Weights of a small GPT-style language model, trained from scratch on English Wikipedia.
Size: 10 layers, width 192, 2 heads of 96 (1 for keys and values), vocabulary 1334, 5.88M parameters.
Each number is 128 + 24 x the weight over its row's rms, rounded and kept within 0 to 255. Layers, rows and columns count from 0. Numbers have three digits each. The size before them is the row's rms in percent of the matrix's.

# layer 2 MLP down (transposed), 1152x192, rms 0.0482, rows 924-940, columns 0-191
097:126131110100147137135094115089163091183116155131128092117155119143141151139149145098120167146140153149126132136128133121119146142167116132097123166114129108150101137133178137133164141173117144159130113147141158127159118128110154125082170115187125140104111153159112139108145086080146155141116093096128133150134124089178151074109147137093111119120138159133090153138174092141150139126121131138145135141109135137132073162091114164111107132127098162151122142088115135164133100097163139144120148112131114148128124076166184121127142095175121102136176104130117115115124135169127125155
094:116143144147147140150116125131137164145145163143135127111121157131116159126125081121125102129097147090145143117126118121150143092136159140166113124078081150111106133176098110123113095115196136121102172133128115127130086131175159121105099092102154114128160144110137157180133167153096104158165118134119135092104100110125124114101166111112096199123160134152128086102099134125133111138111127157167149148079115145134113085105158119099128124145139161136102123129117155150111142124142114173114109111163130143130169137135155152141141103144103087150093135129084142173123108092159124130
096:116138128054141151123125128126147152156073156153127105139127129129156143075161144142113108163152157098147124175166126181133134111161125109136159099142182136146146124129140178109101155139129100116140127187105134091103116107122094106107090114126105074141094180128117169132144126143122127128116118172098126091104148112132140116126092132068138125132124131102116142134115144116135119156143117098170148133144112121142109141137126102156134127137107156150135072139139135160159143129110152145111116161146121128135140137104177107177126117150102133159088143125166169140150126143155092159
097:120135130079154116102113110156170125124146176112158120084107104085101154028104179149099140119140138158101130111144095148118157139136103147121105115083171077141080135149142132127046131113102141109136134136128101146104137132107165094112135107170120086129130134120145180142128137149117092122128120133161171105111121121134109136109109119139138118140130084130124120159113116092112125123101136099128112151128116092129140191122098154144101132154136095135120092138144112130138147104113133148159152151120139111152131106124164119103100136140135083100106135093114137120115110146152127110
100:158077090104155116141103117192125137129080119129131162143135079156170155125122117144120112124132111151132136082115131147118088108113128180133099106142126124092127101132169109144137111135137140101152140098102114162114135118105155159072145135159135119143087146139149116158156078146117138129120130088160133167107123129096138102128101114128107118109125119120132093104136109134134123123162127143123168123148113142147118088125110075070111110105107119142114143146169165109170119131114121078126098146119131105155156100129161086142158112163126102097135168145145073110151107131145151170
095:121149096133134108145105106135153082128121132148154134136090151116124140112125135151106181162139136145180137126134106088129086118118130089163134141143144151159115144111169098137096145103146104125134101161163139101121151140101116207131120145101113158144103131106163135095133098160137150134111115138181127177159131185131139153112139156122165132083116134135147093104148133137141153161124141124126115130140151151103099162120111130130158162112142139181084149128131100154105112109120156148120125129088155107123138106134158180119132089135164197142100147109109146128129084097147115128
091:125153093114160141129113110111115079115135104146138133111129126132120153120120101151118151128107141178124119133111124134073114122152117071102135147155133147113154127110108139118158124113179148102119159160126160123091163116140136132093062088109157100145156096151122141128155138108072158129096100113105113123118142138157164131140125145101133182140073107174110178154137141121110146135103184153086168121154118095136121180142111093161117065160119110153144123111118106145102108169144154121129146149134121130119150134135142123161102126114138104160144113129129116157150106146087155132
094:095126140110115095143129133139156152124150128159078116106100161129157146121177141133156117111174095086143091142103153106106115115089104140138124112149108178106098122102152113106139173123148131139144130120136118142098153136129129142153155092139135151111149159133147104130142139113139130185163107118103134173132156110105124162094141112131139125129155138069131131132122122121147081114047170103116109144170136082090114103198134134137127178123131140163149111152152129094161149148136121131126100130172100112138112138128119111108089116106119105118130117157111094103140111108151161163
092:130081118145103158125148117161131093143139103210149110113109163114154092127146133126116100157124089120140119129092130106148111163108113144142154174126147148106111144108151113140142152112102132097135106111117126113107078141085157138111107123128101131124130143121114096123128097113185141152129150065114128189151131068125148116086119070141150107142131167149164168095130081099110114069179121152132103143138113096119131124112122118105138132131143117131126151128102104170110150147138153149104110108087101138138134164149097130121146110109143110140156118153154120147131130136084141126
094:141107129110116144138118096155137147153099125142151118123140167117121104173067100075155132130153104127121124153115114132116102101123109149146115137138108139134110109159167119157105091143122092111100115123118143104104108136119171121133122098135122150099106103112102126093179130127126156126135119074173134152118127194130126122114163131136141151161164139119122160149128141166152089054119140131128120080092106072123115129126118097115113130099133137155117129113085126107107136141130158147107093098165129154138139106106151123078139144163128093111105131138131084078095164163113147083
104:148139115166086118110114080122122186121091144143104136124101128106111092140134122134117139111116138116153137139150103119118133082092165148137171139144134124146190120109131136149125143144141095101140133162146152180107107079138122161097126134116122095128122128128161170141137125140149129146127146155152128121108173118138107155116117115105096166142139128137089139130097169156138176124156118147107120102089155129115143187151089150119117122124126138135141175132104118119109072076095142086102142178149183162142158115121117099103106113131126105083136162110106173126107111163120130125
103:139107149175131134113104098085102086108136154139123154131139113085104164137148111128132128147101121126132121130169135097123106144137124097160143109132133148153149125099101113142122128164122125109106115118159118150143132150169152139137168104102147132121189141076101091127156123119168173061164131141101138138123102121137110123128118115102139143143090111104142119160152128112092107094156093131158111173110131176086128134157123128159118143130139142115117141091115175138091176159115127146093094128145111168118090130117092183117098115162119158091123108138157135118133082105083134125
102:100107149102153085109121127116138157128150176133117154134116142122145076147138160072131085110147136108099112102147111108135138147131123177116138088180149144114095113149125129112160128165114093182121115105166133150120126116138101151129139108124154107118111177157085155120159140170112096171135153124122157141099097097093142165145102153133129100157111097090134098082111131094100139126161106118134147094128127158144161119167090137129103115131091085157175130145140161137165115134143108115147125167133131138097150144099121158106128103177108122106134128151135149144132147145104143155
103:107143080138100136162109151153131154177133133126115065112123107100126091082142120139116109160148117108130115126122138148101110118114146135152110140144081092125185120125117085107137111107119147125131106103140148169155100118140120139143094127110129127132121094131143206092136129087090115090177138147096094140130156145139121098135074155106138163129107145125190113130180121112111115115114133134114088114102133142158063140082078126092151114135101131156146119119116132101100119115133150130138122126134125101115128137169135138088125117119117129135082161108133128092156110129158096147
098:135121104115125106107129149148130114170128113107133116145109123155120106129121134132191112117104119145118134109114097140089049100164158159114159130141126127110144106100086125134118125086155160105140160139151107103108093158121138133083148123103100107128172142146115126153132089139122106135128145147135143108112155120128136151151148070137103118153120139093177148081090124106099145135109132112154149082128115143142083150133076101057141126153091133136171168143147123113136151087152118092139135132136150118098123131129134103144112193112115165133115106092131126100105120120091090123
095:162147105143098109153093127121131146116118106164118120061078161146151129159119103102124164105107141148162122116102171156150140136087120096116110153120119131144168102154132106156142125114108131117116116104140101151147122134127105130153152091157135134084118116113105110086140131111126152137131131106098147133141138154106131127124136171134105116084115186075132140151108148130148124125126082124095158120093084119098121113129157102111147111152113162102102104109080101117093129102098134098068100082092112114151102112126102111140172135129114123165111099102085103165153148158138141146
103:136089138105103143142102114149128131145131099118143135112167136119119090145132135116144113112127118117172129124098116166156163133132148186144152136173142116123157156141135167149110104199101093149119104130142157128136103123120129118103127123111131135138119081101098191123132101110117130122128127132141159122144106154120135147143146137134183167103136115091118141113101116155158175091112073142113090132115109173167120144104118141101165135126122126118118147169152131115139120103131153148141126141093165143117167140103123098132169133112128177172177161128106139103157096181079161098
# layer 2 MLP up, 1152x192, rms 0.0482, rows 925-941, columns 0-191
094:159119123141119108113116150110137107092142149109116111097099130131102164137107114104132157135112104137092184131115135120138126109151136151131094132175137146154129194143158193120150149133137129117127156112150117134133143130127101165133125147153134132153110075064113111115124136159140128166139138136080149115113135106153101163124087180134115093107089114122131156138135127134114131160121124147127148133136110112137102144186174151107137126155158119158147163131145137104118122146138116115124163147086134157094089084103150141074122100146079124120174114111184085081133144124138132158
090:145103132177133143166113110168138148116146149093122142113117108130095103179116092142135143102088181116099142090101163112119144133079128132156131190134115121075155117130115118110128126128092159169155127101173091142114121148106170120122170126143098147112148119177152097115119113131132149158131158078151128162148138161109117126144159140123105128166142124138153124132136123173161137124119146145101118103122189127119130125139124179132125100151191124084124160139129118116125141129142098101145112107104097151104140140158106161122122110130157139092147171109103103104118116142086126122
097:125149131104109102143105186119103106072115164173114133159087116105112144127111164092079148074132160145139125109147123147142178112148108091113113124132134175131114129109121113147121138173137097116141101148134145149098149113090116122137152099096159127100124102148154140147146168094131134119156160146088116140084089057144116113134127100128110136145112135120111136150148159118089143143112126114128139153151108113117174155123109121154135121139098115148127158104125115161141124100158085105115116146175132138112104107142132106078114095139083102158150128148176109108132112137144077133
089:097136163112134150203147118125085132122146132165128116116120150152119159143137126104148153134140164110129119153145100163149161134119128086120148142100114131108163155167092148132147148081108124103123127114128154143147099085133133092163134080099117136117152098112138130080110130118172115150083113149105124109133130140151107146121116113148153146134078144111120115145156096150153137133098157089109100134130116111094134160155154113144146169160109154125107134130069144144111098165134116141147125118097144155133120154154102121094098134125145173140122116070107089130087153151062104108
098:164130132118136145172107134133148184116146131165123124141141145157110116152159132119152167102150104130094123101111161139133151163175104184124145147101147132113159166160133153065154135130146132128158116097157140150144163110133157107141157100104135151142112112141135133159140157080139134134131124114104126121130108139168092155134118104130147141164093130155122152169115143158156119108152121141188118181141129126111159131135159103126118129162093103093126144134119149128184143129145139140127115111150134171122123128096093104088178143183101097143151121133104151128115134199123144105
097:160124129197109136158171137156117145137111109151147132134134174136111134143135164103162137093102106124110132121123169155144130125131133148107129148119109143160129160161122115147139135150117136129112099104154121153128122094207127153178153129155105139078074149125122129138144142172144096132144125113149151146156114117138122123098129135130134121160094125151118133144114156169131144109147096110183105130119128154118168045091143160086142170103149153111129140112133158169151154144122114112140132110144150135156140154124111152156134126119096155133153141183068096106117129160143132140
099:173134109149102160142099139145132109111111092135159145121135120162085123113094132115101135124055149173151169144136159156156125148157125078140140125121141117147167140130127180149146093072132096130102101137123174119152112113139128131126110169125120119152133106121149140102110132122097101083104140106082108086113117143144124104144072130113111114121107107148141143110137084124104180133178074158119174121108146110118155149093114122127147071139140135099091168073078141138114138129132136156130120122119127128159135123129138126105169137161119125094130138108121151145132147150124114113
096:113142152136119111105112121150139147141136178106141111156179150143139140110141145150164156087121169084125146104131085172146178137113148087149159098136135126111162129158156129124108132140132157146123119165109127140147133114112099084135149133117129080146150178147143137123173108150092131106092159159116145127103113130134133086121168121135132158107092108113112165146149158144117205139114136139149134139126115143107178089115134125145097103098125142125133145194144128129131106142116108086121151086139169084103142134144127083162143093161115121136145117146095122121129137098100103156
098:163113168146125135167135126173167142122100127131108136145124097124158144127131120134126106095118128170171127123118137153118152146118123110139131130142148112123148155072135166136136182147136183137140140165108135110153150139136083123117138138128135129128135145117173100139110127128144129075156126144122140139077099124154148152141110146184108052089124088103117120145140113138122147151108102130133111104110130135122140141132066118139092152104115090135122144145149053139153164087111128119149119154111080104147100187132104178120129159108146142127119125093150156109128149083118123153
119:084108134103174164160129136122135142117138171100151122114122136145119141059074100153134115150070146152134139078119141145081147120169113127173104152130133170111130155110100100199140057109120124146158125112131128137128133143127138116141131100160126133161095113133151156161078089148145138120126138141162137111137126118115165164141141152132132092128122138108111134143112130139140084102133138135160156165146098111122094109129146121114087144120115154119124139114168113130140164170090131151133127104085132104104069137146134124170122096133112173149104102116147129122144117119108131140
106:089081145122204122114130142174123143139124116122128114096130127145131090107121117175165165178154155116116137141146100129107111111116107117105160117123142108102117134121136184131138157170143116132120113135096113145145126158114087147121110157131138123109133123177116115160142130105103144181148155159149105092129085133133151165146157117167108122084132129122122135132141119083119127120112143132113118147125114110196149096124152118158115130122153133119080118173157147115163136137139130137119146123149099129093118106162145070152132148105103084129096134074143130135149149174152175164
097:108132127138126138100165157139125115108129113114116132144116112107187143121149121102107116115104140113039126121148135141151202184127136120098146102121141114140128098096098130152119134145138106121148107117136151114156108182148143155153147125116143107128115144115108130151127139184099109137182138087099102165082117167139144130147124113118141129129143131090133088136127146097150130097144084129183139132142107175167184135134114138122136134130115072144128106131093135142164143135166105153148076109136153156144142105109114154093110172135115114118136142111162147084123146139144142117
100:119122097110133148134128108157113132135107101135097119165121121121147167135104129127114079113064108114168138159121148130138146139115110114123136127137160194104135157102086082123140150090161074147157112169104173107116102113118109112139114108113144115133130095119109089145147133161104124159133149139127125123114131112080143138084129105127154141094142136118140105182128147143153080154116115112155162140146137123139168108137136121139141159131139060115162141157116106091103202099157165135117106107142120103119112180133169153108132157136140158136126143135111155146093155141095121130
094:117117173085140168150093156121135111116085088124128150149114143156137129117090164176135120139153120106126104145124180132115125141141147094125161117162105167121105114134140129079175135168129149138142083142168141144142105122172160167144154110143169100142115151145130119134097132144125145138132107156131158128141120096112121119104131145096065118145127177113097114136137104125138126091158127119166127158133132094140142101143138138142171158145144093158093121121124080133097116126114094128132135111144101156078163090120102135103142143156155108128119139181133153119096081072142130128
108:115133133138125125132173148114138084125125144123137107182180074100104130084119136120140115136158103112108166157116062088136127144165150151137139106154152105083089152095114159139132141129149121146117107148138142114088118129098144099116114166095114113176133113152145106165142119138070121140094123146137107107117102108115103133163104088106129138162121121168120106093153123109118121144134151117136130135140132126147142110119110162164091121085126109153167133126160143161129123157110130147186135145129145139086165099144104182123076076146134139090150148142155137113113121109120148125
116:102128136102096111105143152128151127138158107154072139098098089134142135107117133124125110110095112146115108116115108190121115167122121118165102094134125103101198152147104097124129117151147107082111146118124109166103118129117104184158104088143128112133137107066106196132098106133166103109130145127137129128133100128101113097146119100120149115100145131124076131141121119112151132102120124103149138104085092149155169125142085135152119145147138105139127116111120135118133106109149106142108132116121119161158136172139140131156121082099130108142131086144113112057106155185123101119
096:088158153150136151099136118136165117152108113121116101140086107109138085129120092133112147173111094120130141091134155140093099098166105145123138141119089072139117150164107153140116144115157116152136114144117151135126169177105147091127186131083183110125172119102083109132089156133151128151123121147126132144127141152102112092061082134089110129084137139160106142104146138088138096137148137084153116123135139105107166141123149090125129111119113146127129127119125086154106076143134186130147156124148141099105096124127103127158109114136095151107141146105118134098125146117123123139